{"n_head": 4, "head_dim": 128, "norm_place": "pre", "qk_norm": false, "warmup_steps": 269}
Each number is 200 + 30 x the weight over its row's rms, rounded and kept within 0 to 999. Layers, rows and columns count from 0. The size before them is the row's rms in percent of the matrix's.

# layer 8 MLP gate, 1536x512, rms 0.0391, rows 988-1006, columns 384-511
098,205,205,140,188,206,213,234,203,196,180,270,208,255,228,261,215,242,184,146,171,167,232,270,183,202,249,214,263,193,225,252,164,250,165,200,208,219,182,195,243,178,207,203,153,206,208,248,193,176,165,204,184,188,187,259,242,186,204,199,154,191,166,192,205,191,182,155,196,177,121,190,235,267,209,230,147,207,198,194,198,268,139,204,154,205,274,135,207,179,210,178,190,196,234,185,227,157,212,165,182,172,227,188,220,191,228,221,227,169,211,202,186,204,246,192,210,203,189,239,253,233,175,186,271,194,203,208,216
094,225,224,232,216,210,175,185,204,198,234,193,174,201,205,221,219,178,201,203,190,251,210,223,174,204,200,151,227,209,268,207,202,200,147,214,227,253,159,225,184,171,136,241,179,187,171,202,253,178,195,177,166,188,231,205,207,236,227,186,188,180,215,223,161,169,239,169,226,237,202,220,180,200,205,218,204,208,141,226,188,161,233,202,212,186,134,259,190,181,173,191,229,168,223,178,109,222,177,202,196,198,186,236,164,198,199,211,218,219,191,183,247,197,172,215,235,216,213,170,201,271,187,230,245,166,192,195,203
100,232,186,186,221,182,191,234,186,186,246,175,217,186,185,187,234,198,218,169,226,211,207,153,188,207,225,223,209,218,193,216,176,223,244,182,239,154,257,217,225,176,184,147,170,205,233,195,182,154,148,192,185,204,183,204,217,138,236,198,171,203,207,253,163,222,225,240,172,225,197,135,212,276,204,222,188,200,203,193,157,197,159,127,195,220,195,194,194,187,202,289,145,188,206,220,152,190,259,164,192,142,172,261,253,167,191,151,255,209,180,217,155,170,200,204,165,223,172,193,209,154,137,224,178,172,213,183,201
097,131,246,188,224,207,208,198,175,154,302,157,193,228,183,227,201,249,156,203,179,170,228,204,158,214,196,260,200,146,225,186,155,190,134,153,214,208,190,199,249,182,210,188,236,261,211,197,247,186,189,153,196,215,138,230,226,200,156,229,183,238,172,182,215,198,240,218,212,187,224,204,162,227,251,208,166,229,200,220,225,221,170,135,199,210,232,242,164,235,189,219,161,196,195,218,143,205,145,161,223,224,276,220,169,200,196,250,209,241,170,233,204,196,188,205,200,181,198,239,179,211,193,221,202,177,183,175,165
096,187,180,201,187,179,235,235,171,169,193,171,169,217,210,216,207,157,260,212,182,226,253,197,259,168,198,199,187,214,220,213,207,210,269,208,186,199,166,219,179,198,184,218,270,178,199,203,174,190,180,192,204,227,244,256,203,247,269,219,216,131,238,241,224,237,187,197,176,221,89,177,205,210,228,198,223,165,233,228,211,198,202,185,192,199,215,215,164,203,212,216,174,213,237,240,201,215,198,177,134,166,207,135,238,163,183,190,270,170,135,185,167,167,218,146,200,167,185,193,157,193,208,187,244,157,197,231,252
106,193,190,178,160,212,216,194,229,195,216,257,191,228,131,195,189,185,211,191,165,178,227,173,213,109,204,193,219,235,165,220,193,197,227,179,214,151,202,248,249,208,198,248,210,165,190,176,217,287,191,194,202,238,219,207,217,155,213,263,219,188,229,270,172,221,186,182,216,191,129,200,195,222,232,169,199,158,196,196,225,236,166,237,173,237,215,257,202,198,231,187,226,239,244,195,171,171,194,193,203,205,233,217,254,205,198,173,182,204,162,145,238,200,196,242,248,154,204,167,205,209,179,160,170,213,196,212,172
106,197,174,205,182,166,204,265,192,151,219,230,216,252,218,218,183,170,200,170,197,182,234,110,231,212,188,198,149,233,179,218,206,189,195,167,203,206,204,156,248,214,193,185,188,172,271,222,184,203,196,167,154,220,163,197,236,174,240,232,216,198,218,180,153,213,174,184,161,202,221,215,159,179,191,208,202,145,163,238,204,209,217,190,176,194,225,206,209,168,193,222,156,263,188,238,199,252,204,149,184,207,241,166,241,218,152,164,234,215,189,210,242,163,177,208,193,203,231,162,207,205,203,163,218,159,195,197,173
102,190,178,176,191,191,141,222,143,145,128,213,186,260,169,207,231,164,160,185,184,218,172,264,211,211,241,236,180,242,201,212,243,248,191,222,274,234,220,187,169,242,220,134,252,174,219,216,168,200,190,158,229,169,191,197,202,244,213,226,215,218,210,218,178,239,197,193,244,175,221,182,226,173,206,181,201,233,169,157,237,211,145,209,270,167,188,219,197,177,207,189,244,203,203,201,171,186,174,146,164,204,209,180,199,162,145,193,189,205,159,168,212,188,205,197,226,202,243,162,221,199,266,207,217,233,231,169,235
096,251,194,222,172,170,180,188,117,222,177,245,167,179,203,238,228,193,191,179,248,213,236,241,191,215,268,197,241,198,195,152,179,195,148,197,161,216,202,256,195,211,181,186,243,219,178,209,173,217,214,177,225,209,215,244,209,145,212,182,224,223,215,220,222,172,276,237,257,171,213,192,190,172,201,186,174,209,226,275,162,193,208,197,229,188,187,185,241,263,205,185,194,220,197,214,180,249,234,182,218,217,153,201,191,220,168,213,177,200,160,166,247,201,179,227,195,267,252,215,190,172,244,212,206,229,138,177,220
098,204,184,193,224,180,189,280,229,159,240,217,157,243,232,244,205,211,228,199,211,136,219,277,149,218,230,201,210,273,237,172,228,197,188,191,236,115,154,216,213,225,190,216,194,156,195,182,224,208,223,229,171,254,170,229,234,186,220,249,203,215,157,188,229,181,169,236,202,188,155,244,233,195,172,142,226,195,129,236,197,237,154,250,201,177,221,170,163,153,191,152,193,181,222,174,191,187,183,194,153,179,246,153,249,200,222,195,208,216,158,230,203,210,200,158,230,192,225,187,222,219,178,174,211,202,173,187,201
099,206,188,207,196,174,185,214,192,145,225,201,239,228,165,190,217,252,193,181,229,163,289,241,219,193,215,234,184,186,169,177,212,216,139,200,260,219,175,223,196,268,204,221,190,169,195,207,246,203,142,228,216,208,253,222,240,210,188,197,224,146,222,220,243,231,232,205,224,188,204,231,132,184,161,205,197,169,175,208,240,205,226,188,181,198,160,170,150,185,185,203,194,230,277,234,201,222,192,197,217,181,183,171,190,205,227,201,219,228,154,171,222,212,190,193,188,190,199,164,203,216,220,200,185,205,214,208,228
104,227,209,235,226,185,178,155,195,214,213,265,226,237,157,231,164,242,169,161,230,184,274,214,228,198,242,242,202,234,258,162,186,194,211,204,209,235,249,207,205,210,232,186,202,194,225,221,186,213,227,195,167,201,220,191,217,205,227,182,198,180,236,211,255,208,214,173,177,224,214,217,142,227,229,186,225,196,179,205,232,181,196,212,202,188,160,176,214,205,199,242,175,210,197,163,146,198,236,208,175,137,222,164,250,156,167,170,172,232,172,203,176,265,205,212,236,206,238,235,238,241,172,231,187,218,219,215,219
095,193,192,255,179,202,233,173,238,161,190,145,257,193,182,230,172,197,201,226,200,224,131,186,261,151,170,246,193,199,163,195,141,183,230,207,190,197,182,218,216,230,212,240,210,204,244,297,188,204,244,203,261,190,231,212,197,175,226,163,222,239,199,227,208,208,207,203,229,193,180,171,161,194,185,204,148,192,140,215,217,174,166,180,202,245,133,194,205,241,218,195,184,146,174,189,205,183,213,200,196,175,140,181,173,236,209,209,141,186,144,200,248,228,219,179,156,217,203,213,275,224,265,188,169,214,268,134,207
102,231,183,203,166,235,190,230,229,152,223,210,190,180,195,235,237,179,181,216,196,189,168,122,135,191,212,203,256,214,213,155,181,167,169,182,195,202,258,231,155,229,191,190,210,221,192,164,247,191,216,158,187,188,203,172,239,171,210,201,278,251,207,205,203,207,226,186,220,216,190,176,203,155,206,164,204,244,223,168,189,223,189,169,219,204,209,225,197,208,181,262,255,215,185,209,125,175,233,182,205,212,230,197,236,193,168,186,210,188,168,137,237,210,179,235,188,180,176,128,194,172,180,170,231,212,231,171,200
099,206,222,212,175,191,192,218,188,201,226,224,200,143,194,199,239,219,198,171,199,220,169,174,241,199,208,241,171,250,203,235,221,231,165,219,200,226,143,232,271,174,217,218,129,214,249,170,176,185,167,189,210,150,193,204,230,202,229,161,231,167,214,180,192,225,227,164,238,155,184,192,194,231,219,176,204,159,160,218,248,176,129,242,187,245,234,187,207,214,192,201,217,216,202,192,223,239,149,179,146,213,244,209,211,164,220,219,215,224,231,232,158,219,236,192,123,215,202,178,155,207,202,214,231,184,157,230,202
091,283,197,209,196,207,187,150,227,180,229,178,206,154,203,273,206,179,205,187,154,217,256,206,217,115,200,179,154,162,229,224,164,188,163,169,208,172,244,257,243,175,164,188,200,229,179,205,221,208,162,171,225,249,183,200,176,183,170,188,160,177,231,246,186,161,186,219,179,194,170,158,223,150,239,249,230,222,158,163,155,154,194,194,254,200,227,233,186,222,200,185,182,239,193,250,225,204,163,148,209,184,187,176,188,173,274,222,159,224,239,214,276,144,238,227,246,217,213,212,180,182,232,200,183,225,224,247,162
102,219,192,203,168,202,213,213,168,222,196,205,180,191,242,237,142,205,154,230,260,200,183,211,228,198,242,207,184,198,251,207,186,251,171,253,192,212,218,211,213,238,226,223,206,193,234,217,239,193,232,262,198,209,192,235,201,163,202,232,205,210,221,191,187,221,211,195,251,179,148,202,180,248,251,192,170,147,226,226,284,236,185,187,193,193,206,153,231,188,244,192,166,209,164,194,170,267,123,184,120,173,246,187,180,137,210,220,213,130,174,182,199,224,203,240,212,183,164,166,168,179,213,192,187,199,142,246,185
104,169,160,164,186,153,242,276,180,193,207,211,191,233,157,194,229,165,166,231,169,242,258,209,189,221,218,221,222,193,227,236,197,234,287,139,211,199,177,193,198,212,202,156,246,214,228,160,204,214,238,216,227,214,202,249,208,198,216,233,243,232,213,172,136,224,174,184,236,189,230,162,236,149,197,192,176,188,209,216,207,221,213,155,198,193,171,194,219,137,234,171,182,172,217,164,208,194,217,180,205,211,217,239,227,187,153,249,202,173,182,216,191,173,230,216,170,211,196,183,237,242,155,179,193,234,239,201,242
098,219,184,210,137,220,215,193,163,214,181,244,194,258,193,189,142,222,176,177,176,193,194,193,205,183,233,189,219,183,203,189,220,237,185,206,238,159,243,167,180,214,177,188,174,224,166,215,175,209,154,204,175,190,201,192,183,169,164,181,159,216,233,212,191,170,197,237,224,176,183,223,229,229,248,245,277,185,138,206,212,158,187,231,197,189,235,184,187,201,232,143,182,180,179,197,210,264,149,195,198,197,183,232,187,207,200,226,252,253,168,144,208,218,247,198,165,165,170,258,218,181,191,210,150,236,161,230,217
# layer 8 MLP up, 1536x512, rms 0.0413, rows 988-1005, columns 384-511
095,262,150,211,211,205,173,229,276,193,240,163,231,179,155,210,207,186,190,235,202,208,187,184,199,228,157,197,219,212,215,151,253,218,215,200,214,217,240,178,197,176,200,216,187,214,181,237,201,191,171,164,189,228,204,206,187,203,163,168,210,172,193,175,205,182,238,234,224,208,216,221,198,163,226,241,184,169,215,180,181,169,220,242,214,183,142,242,216,156,237,274,217,254,238,215,198,159,238,189,175,224,215,226,203,246,245,224,214,186,172,209,215,180,125,162,252,173,227,243,201,247,203,196,176,184,219,289,248
091,212,201,206,175,210,233,224,236,177,235,170,219,181,212,195,160,239,148,220,215,139,196,156,208,159,217,231,155,238,183,232,152,212,219,176,215,210,214,217,208,216,193,205,162,219,242,210,135,168,206,241,136,229,193,191,235,96,245,198,220,191,206,225,270,173,181,207,170,156,217,187,225,227,196,193,220,193,180,191,213,188,193,166,170,317,209,175,128,209,191,172,195,191,216,233,216,181,193,196,216,179,167,111,204,152,155,213,225,179,227,223,180,195,238,164,184,209,221,193,221,123,239,180,225,172,194,222,192
102,218,194,264,156,234,205,185,189,166,163,230,228,207,181,181,174,181,147,200,203,243,172,129,189,163,125,235,218,201,171,148,213,220,203,168,173,176,179,130,189,210,156,215,161,193,167,194,228,189,189,179,197,221,202,199,129,153,151,164,195,224,212,191,145,182,204,218,197,256,185,180,191,157,167,237,191,197,165,222,195,228,197,250,220,262,204,185,263,223,195,169,262,178,204,205,205,217,152,198,181,218,197,213,213,225,189,245,161,207,191,169,206,194,171,211,190,184,237,205,185,211,225,184,235,217,200,229,137
094,210,244,211,189,124,206,179,193,219,179,242,183,195,188,144,248,215,209,172,167,220,214,217,254,176,199,169,179,200,183,201,140,159,175,209,147,220,205,210,204,222,182,211,188,175,177,165,191,188,222,151,292,203,221,156,214,165,217,178,228,193,219,164,209,173,213,194,219,140,197,179,170,194,232,136,211,232,174,184,154,257,215,226,218,212,172,196,246,221,235,213,181,216,193,230,252,183,225,229,225,177,212,176,210,169,185,198,206,212,184,174,226,205,154,171,184,257,232,180,183,164,227,198,183,242,182,189,179
098,226,207,206,239,167,141,178,217,225,198,192,239,230,211,210,167,205,185,152,185,154,234,237,177,173,184,235,230,173,211,196,196,238,174,258,230,218,205,247,203,175,164,206,160,243,218,202,191,249,258,177,206,134,162,202,249,194,184,187,207,206,193,189,166,163,204,187,187,164,233,179,201,231,184,226,164,205,178,232,200,229,224,173,210,201,195,182,265,188,171,225,162,196,139,177,207,205,198,251,222,214,218,240,192,189,224,186,240,223,177,239,199,174,207,250,166,235,229,233,226,244,114,226,183,224,227,187,154
107,207,204,177,191,204,215,167,184,179,258,179,157,179,144,203,212,178,227,218,191,175,184,194,197,177,265,205,215,215,232,201,163,192,199,222,204,155,200,194,137,143,206,224,235,206,226,158,207,209,135,201,232,227,198,198,258,180,215,158,212,220,210,167,161,169,192,201,187,209,186,191,113,187,172,215,174,146,191,252,223,198,159,193,195,167,209,248,141,209,235,216,177,229,241,190,161,198,215,235,206,174,156,201,194,219,199,134,215,204,173,197,221,216,186,245,233,181,185,179,221,219,158,245,159,196,147,219,150
108,222,216,181,206,190,259,212,187,213,157,178,225,193,153,179,194,168,166,213,167,238,184,197,199,173,178,229,202,202,181,152,174,204,183,199,160,165,190,177,151,223,207,174,220,227,192,204,199,196,189,176,163,188,212,170,188,160,213,158,203,193,170,190,203,241,222,219,206,188,218,172,193,163,246,208,187,213,213,158,152,154,227,200,195,164,195,241,226,254,206,190,254,204,180,247,158,204,227,190,203,223,172,183,199,151,204,191,159,211,210,194,162,144,196,169,190,185,208,209,126,167,185,165,177,214,180,212,226
108,196,164,192,207,152,168,172,162,136,144,235,189,234,179,191,203,199,167,247,220,227,181,237,206,228,228,246,183,188,240,239,208,192,197,162,186,223,210,222,174,238,240,179,184,235,212,178,146,266,191,192,213,122,198,242,234,223,190,180,217,217,188,223,204,241,193,200,163,214,226,207,230,186,201,206,180,255,189,184,171,231,174,192,257,188,176,225,195,224,205,176,243,223,226,226,193,185,180,101,119,219,208,170,144,237,181,220,263,234,219,186,211,193,201,212,212,201,237,188,151,183,204,271,192,250,203,167,202
097,191,246,245,171,210,206,148,255,171,136,234,213,224,124,243,158,205,185,243,229,152,198,199,190,167,192,233,185,230,247,184,266,147,206,171,255,227,230,199,141,162,189,185,173,174,222,218,164,144,184,199,232,203,185,122,191,218,198,182,215,203,184,188,216,194,153,209,161,217,200,223,189,192,262,129,215,171,222,190,204,214,155,206,223,190,247,195,193,216,213,222,249,177,200,219,171,219,187,191,144,184,240,172,217,188,208,189,198,180,193,221,236,191,234,171,147,187,186,206,250,243,200,275,165,196,267,229,169
100,183,241,140,213,168,203,223,237,281,170,174,205,244,226,199,228,178,211,190,229,250,174,222,177,300,233,229,193,229,198,223,233,216,211,166,217,213,185,212,199,158,155,242,201,224,159,193,197,242,152,203,189,205,181,226,160,204,192,240,153,210,186,229,205,190,223,177,151,213,175,223,239,193,173,179,179,207,179,199,221,148,147,205,173,215,195,188,163,199,133,188,221,181,185,226,213,166,232,206,191,157,207,181,191,174,200,213,190,180,188,292,227,180,272,185,186,157,174,211,217,178,138,189,204,208,225,191,269
096,170,234,238,206,196,202,191,126,210,162,179,249,221,206,211,220,211,180,141,251,180,174,176,209,230,227,232,204,194,199,247,127,168,215,181,142,237,214,230,217,240,191,171,218,204,202,151,231,240,194,169,233,296,209,197,179,206,252,184,241,175,178,257,158,234,214,225,201,189,213,220,153,181,147,185,158,133,158,249,198,175,172,177,166,249,172,195,216,188,165,176,157,200,232,178,183,216,155,241,196,166,128,238,181,235,189,253,197,187,162,207,229,202,234,244,191,229,252,172,179,185,175,210,196,241,175,192,203
105,190,186,158,214,240,174,198,196,173,291,185,207,205,223,244,237,212,225,141,178,249,216,190,167,232,211,236,168,200,192,213,192,224,222,199,224,227,201,191,205,208,230,288,225,188,208,183,243,194,237,160,139,219,195,168,198,162,211,201,238,243,186,165,208,154,211,230,210,187,190,198,217,216,184,201,186,200,155,195,239,181,198,237,173,229,224,233,188,224,205,185,177,234,192,191,203,237,216,276,188,193,175,190,149,190,217,201,169,176,139,219,228,219,237,226,204,206,201,206,196,184,189,249,192,190,192,206,233
091,160,210,236,178,219,222,216,163,177,224,206,217,216,206,209,146,182,223,162,184,194,198,159,203,219,198,199,239,207,198,228,226,181,228,220,240,184,229,180,235,204,223,213,171,232,209,183,232,204,227,158,203,201,180,237,207,211,243,216,210,239,200,177,220,196,185,240,197,203,171,178,221,171,189,194,159,204,199,181,184,185,202,191,210,254,185,225,183,219,160,198,221,208,186,208,217,228,188,253,213,203,147,213,225,189,227,250,178,188,207,237,170,187,247,194,174,191,228,185,193,155,171,177,161,170,195,186,217
099,171,198,188,220,203,239,158,197,232,206,165,156,179,195,214,228,203,198,167,191,246,227,203,253,216,142,241,210,204,185,206,209,176,221,187,135,196,202,222,213,194,187,176,211,152,191,207,219,185,207,168,226,158,237,204,167,146,146,226,191,162,184,124,206,183,204,233,232,213,201,242,225,187,183,239,186,176,164,178,221,205,195,172,202,188,200,223,131,249,206,203,236,239,211,219,188,250,268,135,203,229,212,201,163,185,174,179,157,151,212,199,205,153,156,165,264,155,194,233,171,228,201,204,211,197,182,212,242
098,221,178,202,167,201,206,186,204,244,224,201,208,222,163,184,224,191,180,180,183,190,201,174,214,173,190,215,154,159,160,233,249,228,219,208,209,170,167,118,223,137,221,193,246,152,197,191,205,203,234,237,202,136,210,181,232,211,213,194,193,191,199,216,228,215,185,200,157,193,165,201,166,194,177,207,227,237,164,215,206,223,160,209,163,175,275,195,168,192,204,196,197,204,144,220,194,186,178,139,133,167,179,166,211,216,191,214,170,237,208,219,227,202,190,204,234,174,150,223,176,164,196,257,219,243,163,221,154
088,225,200,209,214,206,248,215,199,216,209,207,196,278,205,209,213,202,206,227,217,189,220,195,263,238,234,148,205,207,212,189,268,183,198,178,183,203,199,210,219,217,201,217,219,180,226,204,146,229,212,166,181,237,173,178,183,194,239,212,230,174,281,188,228,204,157,243,187,152,188,244,247,193,161,196,140,225,203,255,160,178,248,205,185,188,236,172,175,204,168,207,215,216,208,180,197,205,170,210,200,219,260,211,222,265,188,193,180,255,164,177,161,211,205,199,175,220,264,212,199,155,190,160,275,182,210,161,198
104,188,229,238,190,207,170,195,134,170,151,233,196,196,212,229,227,169,235,218,228,188,193,278,135,215,193,143,200,242,161,208,276,196,216,165,231,200,216,234,210,176,243,174,215,188,232,213,178,260,227,138,178,169,155,128,217,197,264,235,181,196,179,197,178,204,237,188,226,181,207,199,216,210,215,138,185,209,226,214,177,234,199,179,221,194,217,191,174,199,181,191,187,212,216,196,215,211,270,234,205,173,223,225,196,226,191,199,211,245,189,250,182,214,220,220,236,232,200,188,154,133,233,146,172,163,218,191,211
104,163,191,167,160,164,188,221,216,215,145,215,182,222,154,168,242,188,147,210,195,232,199,174,191,199,212,236,184,176,187,181,171,201,235,198,191,238,173,202,222,210,201,250,155,180,270,211,163,163,207,192,190,191,231,213,189,216,159,189,225,221,227,161,152,253,168,159,216,207,210,189,235,176,181,226,200,134,227,157,206,229,218,249,126,157,238,209,232,222,204,200,214,190,175,162,221,143,193,158,209,206,206,175,179,196,180,173,214,201,191,173,244,212,224,179,191,213,195,213,212,223,174,156,199,217,275,193,257
# layer 8 MLP down (transposed), 1536x512, rms 0.0373, rows 988-1005, columns 384-511
098,141,181,181,209,168,197,208,230,165,223,161,141,184,152,168,213,219,194,195,138,195,232,185,213,150,215,143,196,242,131,242,137,208,171,195,229,213,197,223,195,172,230,179,243,200,186,182,138,203,163,225,241,206,192,168,245,176,243,286,166,178,232,210,163,195,144,182,147,206,209,182,300,195,158,195,199,172,183,201,233,229,157,169,189,200,225,170,218,165,182,102,210,168,220,229,199,195,196,237,180,197,237,198,211,201,156,205,189,182,201,172,195,251,219,243,213,184,169,109,257,184,273,166,188,200,176,163,192
093,164,210,207,245,187,187,224,196,181,207,194,216,272,211,235,180,225,221,155,184,225,221,218,219,231,136,159,207,128,225,209,178,237,208,288,225,194,243,182,157,219,229,196,221,175,241,200,228,213,171,155,242,179,182,206,186,278,198,257,206,234,159,135,197,202,201,159,185,163,179,231,166,148,159,218,206,223,210,228,208,218,212,203,259,144,234,237,227,131,228,236,196,198,179,224,221,219,217,212,188,204,198,242,189,197,176,216,190,233,186,207,221,150,132,203,216,198,210,200,202,183,178,202,239,228,210,175,174
102,160,217,247,203,113,183,244,180,214,168,216,220,201,250,221,160,237,173,209,186,251,212,223,180,155,174,215,220,231,226,241,156,223,208,212,216,196,241,177,158,208,185,190,208,139,221,177,197,232,229,207,223,198,216,224,248,225,158,229,175,164,185,229,198,217,196,247,236,196,242,199,265,210,198,206,201,179,186,209,177,217,224,176,157,184,137,170,192,219,178,170,158,219,168,117,134,216,212,186,185,171,185,234,217,185,234,202,156,194,205,178,209,185,221,213,222,202,218,159,224,290,132,215,140,221,201,150,181
093,210,196,186,232,185,201,205,208,133,214,146,232,247,252,185,140,164,205,208,224,197,150,239,158,204,204,242,199,143,229,205,231,246,200,229,243,215,196,219,200,176,254,238,208,250,213,265,212,198,209,231,142,154,182,240,136,198,189,192,177,221,182,288,222,242,180,230,203,243,212,212,272,223,236,251,202,194,242,206,186,155,246,148,170,183,199,220,122,214,151,168,224,172,187,177,185,210,189,224,185,222,219,225,184,201,221,179,161,224,224,253,172,194,201,198,218,175,191,231,228,220,203,200,215,168,160,212,208
098,198,222,168,192,206,239,215,180,220,180,227,159,212,208,220,193,181,217,197,195,205,182,199,212,164,215,260,167,225,191,240,184,192,185,232,184,135,226,224,221,231,176,212,232,162,185,212,141,186,201,198,177,165,210,205,220,193,267,169,239,159,232,222,279,228,236,256,259,259,209,225,247,237,224,197,204,192,216,213,235,191,207,204,236,207,188,226,177,228,131,223,200,228,196,194,216,221,203,142,168,196,216,164,202,231,170,213,254,182,153,183,199,142,181,181,245,182,145,204,182,151,226,170,202,178,197,204,193
106,153,225,204,164,237,163,134,173,175,190,218,214,202,217,173,195,193,178,168,180,186,173,210,124,176,212,131,224,171,211,184,185,158,155,219,187,222,211,177,172,120,208,196,247,200,207,214,169,230,195,184,153,203,217,217,232,242,241,269,172,239,204,174,225,154,151,245,202,206,163,195,226,219,183,174,197,207,194,172,208,179,192,192,198,244,190,223,212,187,213,195,189,158,150,196,171,208,110,194,217,168,187,206,184,196,194,206,203,151,178,177,223,230,195,179,231,171,185,227,212,153,225,226,166,158,237,205,186
106,220,271,184,182,191,194,163,216,208,162,191,159,208,206,193,251,189,203,181,153,179,127,238,171,215,213,188,221,184,149,178,211,232,208,216,203,139,142,222,194,208,209,194,174,171,187,206,248,190,206,228,214,204,186,195,221,181,220,157,181,169,201,169,194,238,193,152,232,221,214,202,231,198,247,227,216,215,248,209,236,140,204,212,143,231,205,240,185,219,175,243,190,170,208,175,207,174,129,225,219,150,163,235,178,139,179,192,248,230,216,243,169,164,201,179,192,221,215,192,223,177,210,172,188,199,164,203,173
102,204,218,184,216,227,136,154,197,196,195,198,235,238,210,190,189,229,177,202,227,192,208,216,165,223,238,207,196,268,221,166,186,179,206,191,208,205,221,214,217,200,180,140,197,175,234,235,185,185,187,226,208,209,229,179,238,214,204,268,186,192,188,202,215,212,142,131,175,181,210,165,216,225,169,237,219,230,240,151,216,191,204,170,226,264,187,238,191,198,192,217,209,232,253,192,195,158,204,180,192,198,197,162,193,248,153,197,221,169,247,161,201,208,234,186,269,158,209,231,195,195,217,196,224,231,233,197,212
099,231,160,196,201,195,162,226,171,229,194,218,201,194,236,181,244,191,194,203,198,213,200,189,161,199,230,173,228,195,162,242,153,205,184,240,171,167,171,196,255,182,213,194,207,209,158,178,209,244,211,195,201,170,217,204,212,138,199,183,181,232,215,183,231,179,282,218,191,200,183,211,210,209,190,232,239,231,159,237,201,191,205,160,216,187,184,210,227,199,214,210,175,246,221,200,163,217,213,212,246,221,167,199,190,181,204,216,177,205,193,137,160,187,160,233,200,225,203,200,172,182,248,188,219,240,148,217,190
098,208,200,241,230,215,192,168,183,213,199,201,236,193,145,182,181,210,170,293,195,250,229,197,254,175,210,242,213,158,176,255,158,257,149,201,169,263,265,158,215,217,212,166,227,234,222,240,190,202,196,195,140,209,145,154,249,240,190,131,203,170,168,208,197,230,238,159,193,178,243,186,227,166,221,211,180,240,259,217,185,227,212,178,240,275,235,228,243,222,186,271,218,236,126,210,216,188,226,206,223,206,183,203,162,182,211,143,235,223,188,219,225,214,227,249,212,200,154,173,129,221,230,209,214,251,217,204,160
098,221,129,201,218,180,198,164,187,204,190,248,178,213,196,182,196,254,180,221,161,207,251,179,181,186,215,197,211,202,203,196,308,205,194,186,240,208,190,190,240,187,190,231,195,177,166,213,187,194,184,222,150,186,213,149,233,167,225,245,172,233,159,145,191,216,189,138,189,217,267,175,186,246,203,204,151,204,241,159,145,189,199,181,200,209,215,226,199,193,206,185,221,184,220,202,238,121,213,202,190,186,178,166,190,160,232,165,244,236,186,225,192,172,203,190,237,216,160,226,193,206,198,173,188,184,188,193,198
105,253,220,183,222,226,263,235,208,168,212,165,243,149,243,184,147,132,242,138,197,194,210,187,221,250,195,207,202,218,209,222,204,250,141,186,227,182,203,196,181,162,190,151,201,190,152,176,182,200,193,208,177,225,181,245,176,204,202,217,221,203,250,151,196,209,192,186,194,196,226,242,198,156,184,167,247,210,204,223,210,227,226,218,205,204,177,179,175,96,231,256,210,172,200,192,221,142,161,209,200,169,145,184,259,169,146,187,242,233,177,262,221,234,196,173,208,159,183,143,209,160,205,218,207,213,153,173,209
093,195,242,180,180,153,235,197,273,240,188,169,208,230,186,182,229,147,204,246,249,212,175,278,198,214,181,243,168,254,164,167,187,179,185,220,192,230,218,158,194,137,173,239,229,209,161,203,186,153,198,243,203,203,184,142,250,180,213,191,223,224,216,224,252,222,214,209,253,172,213,229,177,251,165,201,186,170,234,212,200,156,259,182,179,164,196,244,183,185,233,204,209,201,212,181,266,201,224,179,188,225,225,171,206,189,248,185,214,226,172,246,233,226,180,171,216,200,213,151,190,224,242,218,223,235,212,197,209
101,183,212,195,226,198,174,238,202,222,186,184,228,203,218,183,190,164,175,234,263,188,212,179,187,202,184,227,222,208,199,186,232,199,192,194,256,238,214,174,233,206,226,248,218,248,137,216,196,238,200,239,156,208,186,175,239,206,156,201,197,173,228,241,248,208,197,239,175,213,140,198,156,150,231,188,238,198,235,192,224,140,181,200,198,214,201,208,205,151,242,217,143,132,194,227,201,180,189,210,189,190,225,187,178,181,195,180,246,194,201,198,198,194,184,97,222,262,191,222,216,181,202,205,176,191,164,198,202
102,163,190,229,183,234,215,257,203,153,173,204,194,188,229,193,216,192,205,197,180,196,215,156,249,187,183,130,209,199,243,178,170,185,183,185,242,246,200,193,204,262,207,218,165,216,208,144,248,186,167,195,155,200,230,223,202,256,204,171,213,185,159,234,179,205,235,217,210,196,192,217,266,238,195,205,234,101,253,215,210,149,217,209,208,240,207,222,162,183,169,219,198,235,216,176,166,192,271,246,197,190,189,213,205,225,205,190,207,199,179,197,192,258,240,191,210,251,182,162,166,197,242,228,209,169,172,173,233
089,214,202,210,166,203,166,167,208,142,242,178,190,147,263,173,203,232,211,166,174,247,178,229,187,157,175,261,215,188,186,239,163,231,159,217,225,211,218,210,194,197,254,224,157,196,143,223,171,180,152,194,216,169,184,200,169,172,126,204,219,199,146,193,168,215,210,126,248,208,219,190,205,246,196,201,145,156,213,193,222,209,159,157,137,187,150,251,212,219,244,205,167,230,206,194,183,218,248,274,198,224,136,201,187,157,201,203,230,181,256,234,239,163,160,211,190,191,162,196,195,191,232,205,181,185,201,212,234
102,212,192,236,192,202,230,168,169,176,182,206,216,108,167,220,216,187,185,195,156,248,210,244,272,186,239,211,267,215,224,127,194,207,214,177,242,286,182,224,233,186,244,199,215,260,257,216,202,243,185,227,240,233,168,205,134,167,210,241,214,160,197,197,177,174,161,187,194,243,204,179,188,222,219,190,159,200,214,178,180,165,202,209,137,160,227,183,142,198,242,180,169,202,149,189,194,217,174,201,240,175,190,194,178,207,218,172,178,238,235,197,226,172,196,208,222,220,203,153,210,214,185,196,179,195,218,231,179
102,211,250,225,198,211,202,159,168,239,199,181,201,163,225,211,197,221,243,212,209,268,214,286,161,236,145,230,226,207,181,140,217,233,158,224,197,221,224,188,230,239,148,208,162,200,213,187,255,183,121,206,203,170,185,249,147,198,232,215,203,197,204,193,151,170,228,236,165,181,188,241,200,211,206,195,182,202,190,260,164,195,207,156,194,208,207,161,170,224,165,225,241,221,181,174,170,192,207,188,193,222,210,212,206,244,209,191,223,217,198,232,167,134,207,201,167,155,198,184,217,218,144,205,171,178,123,217,166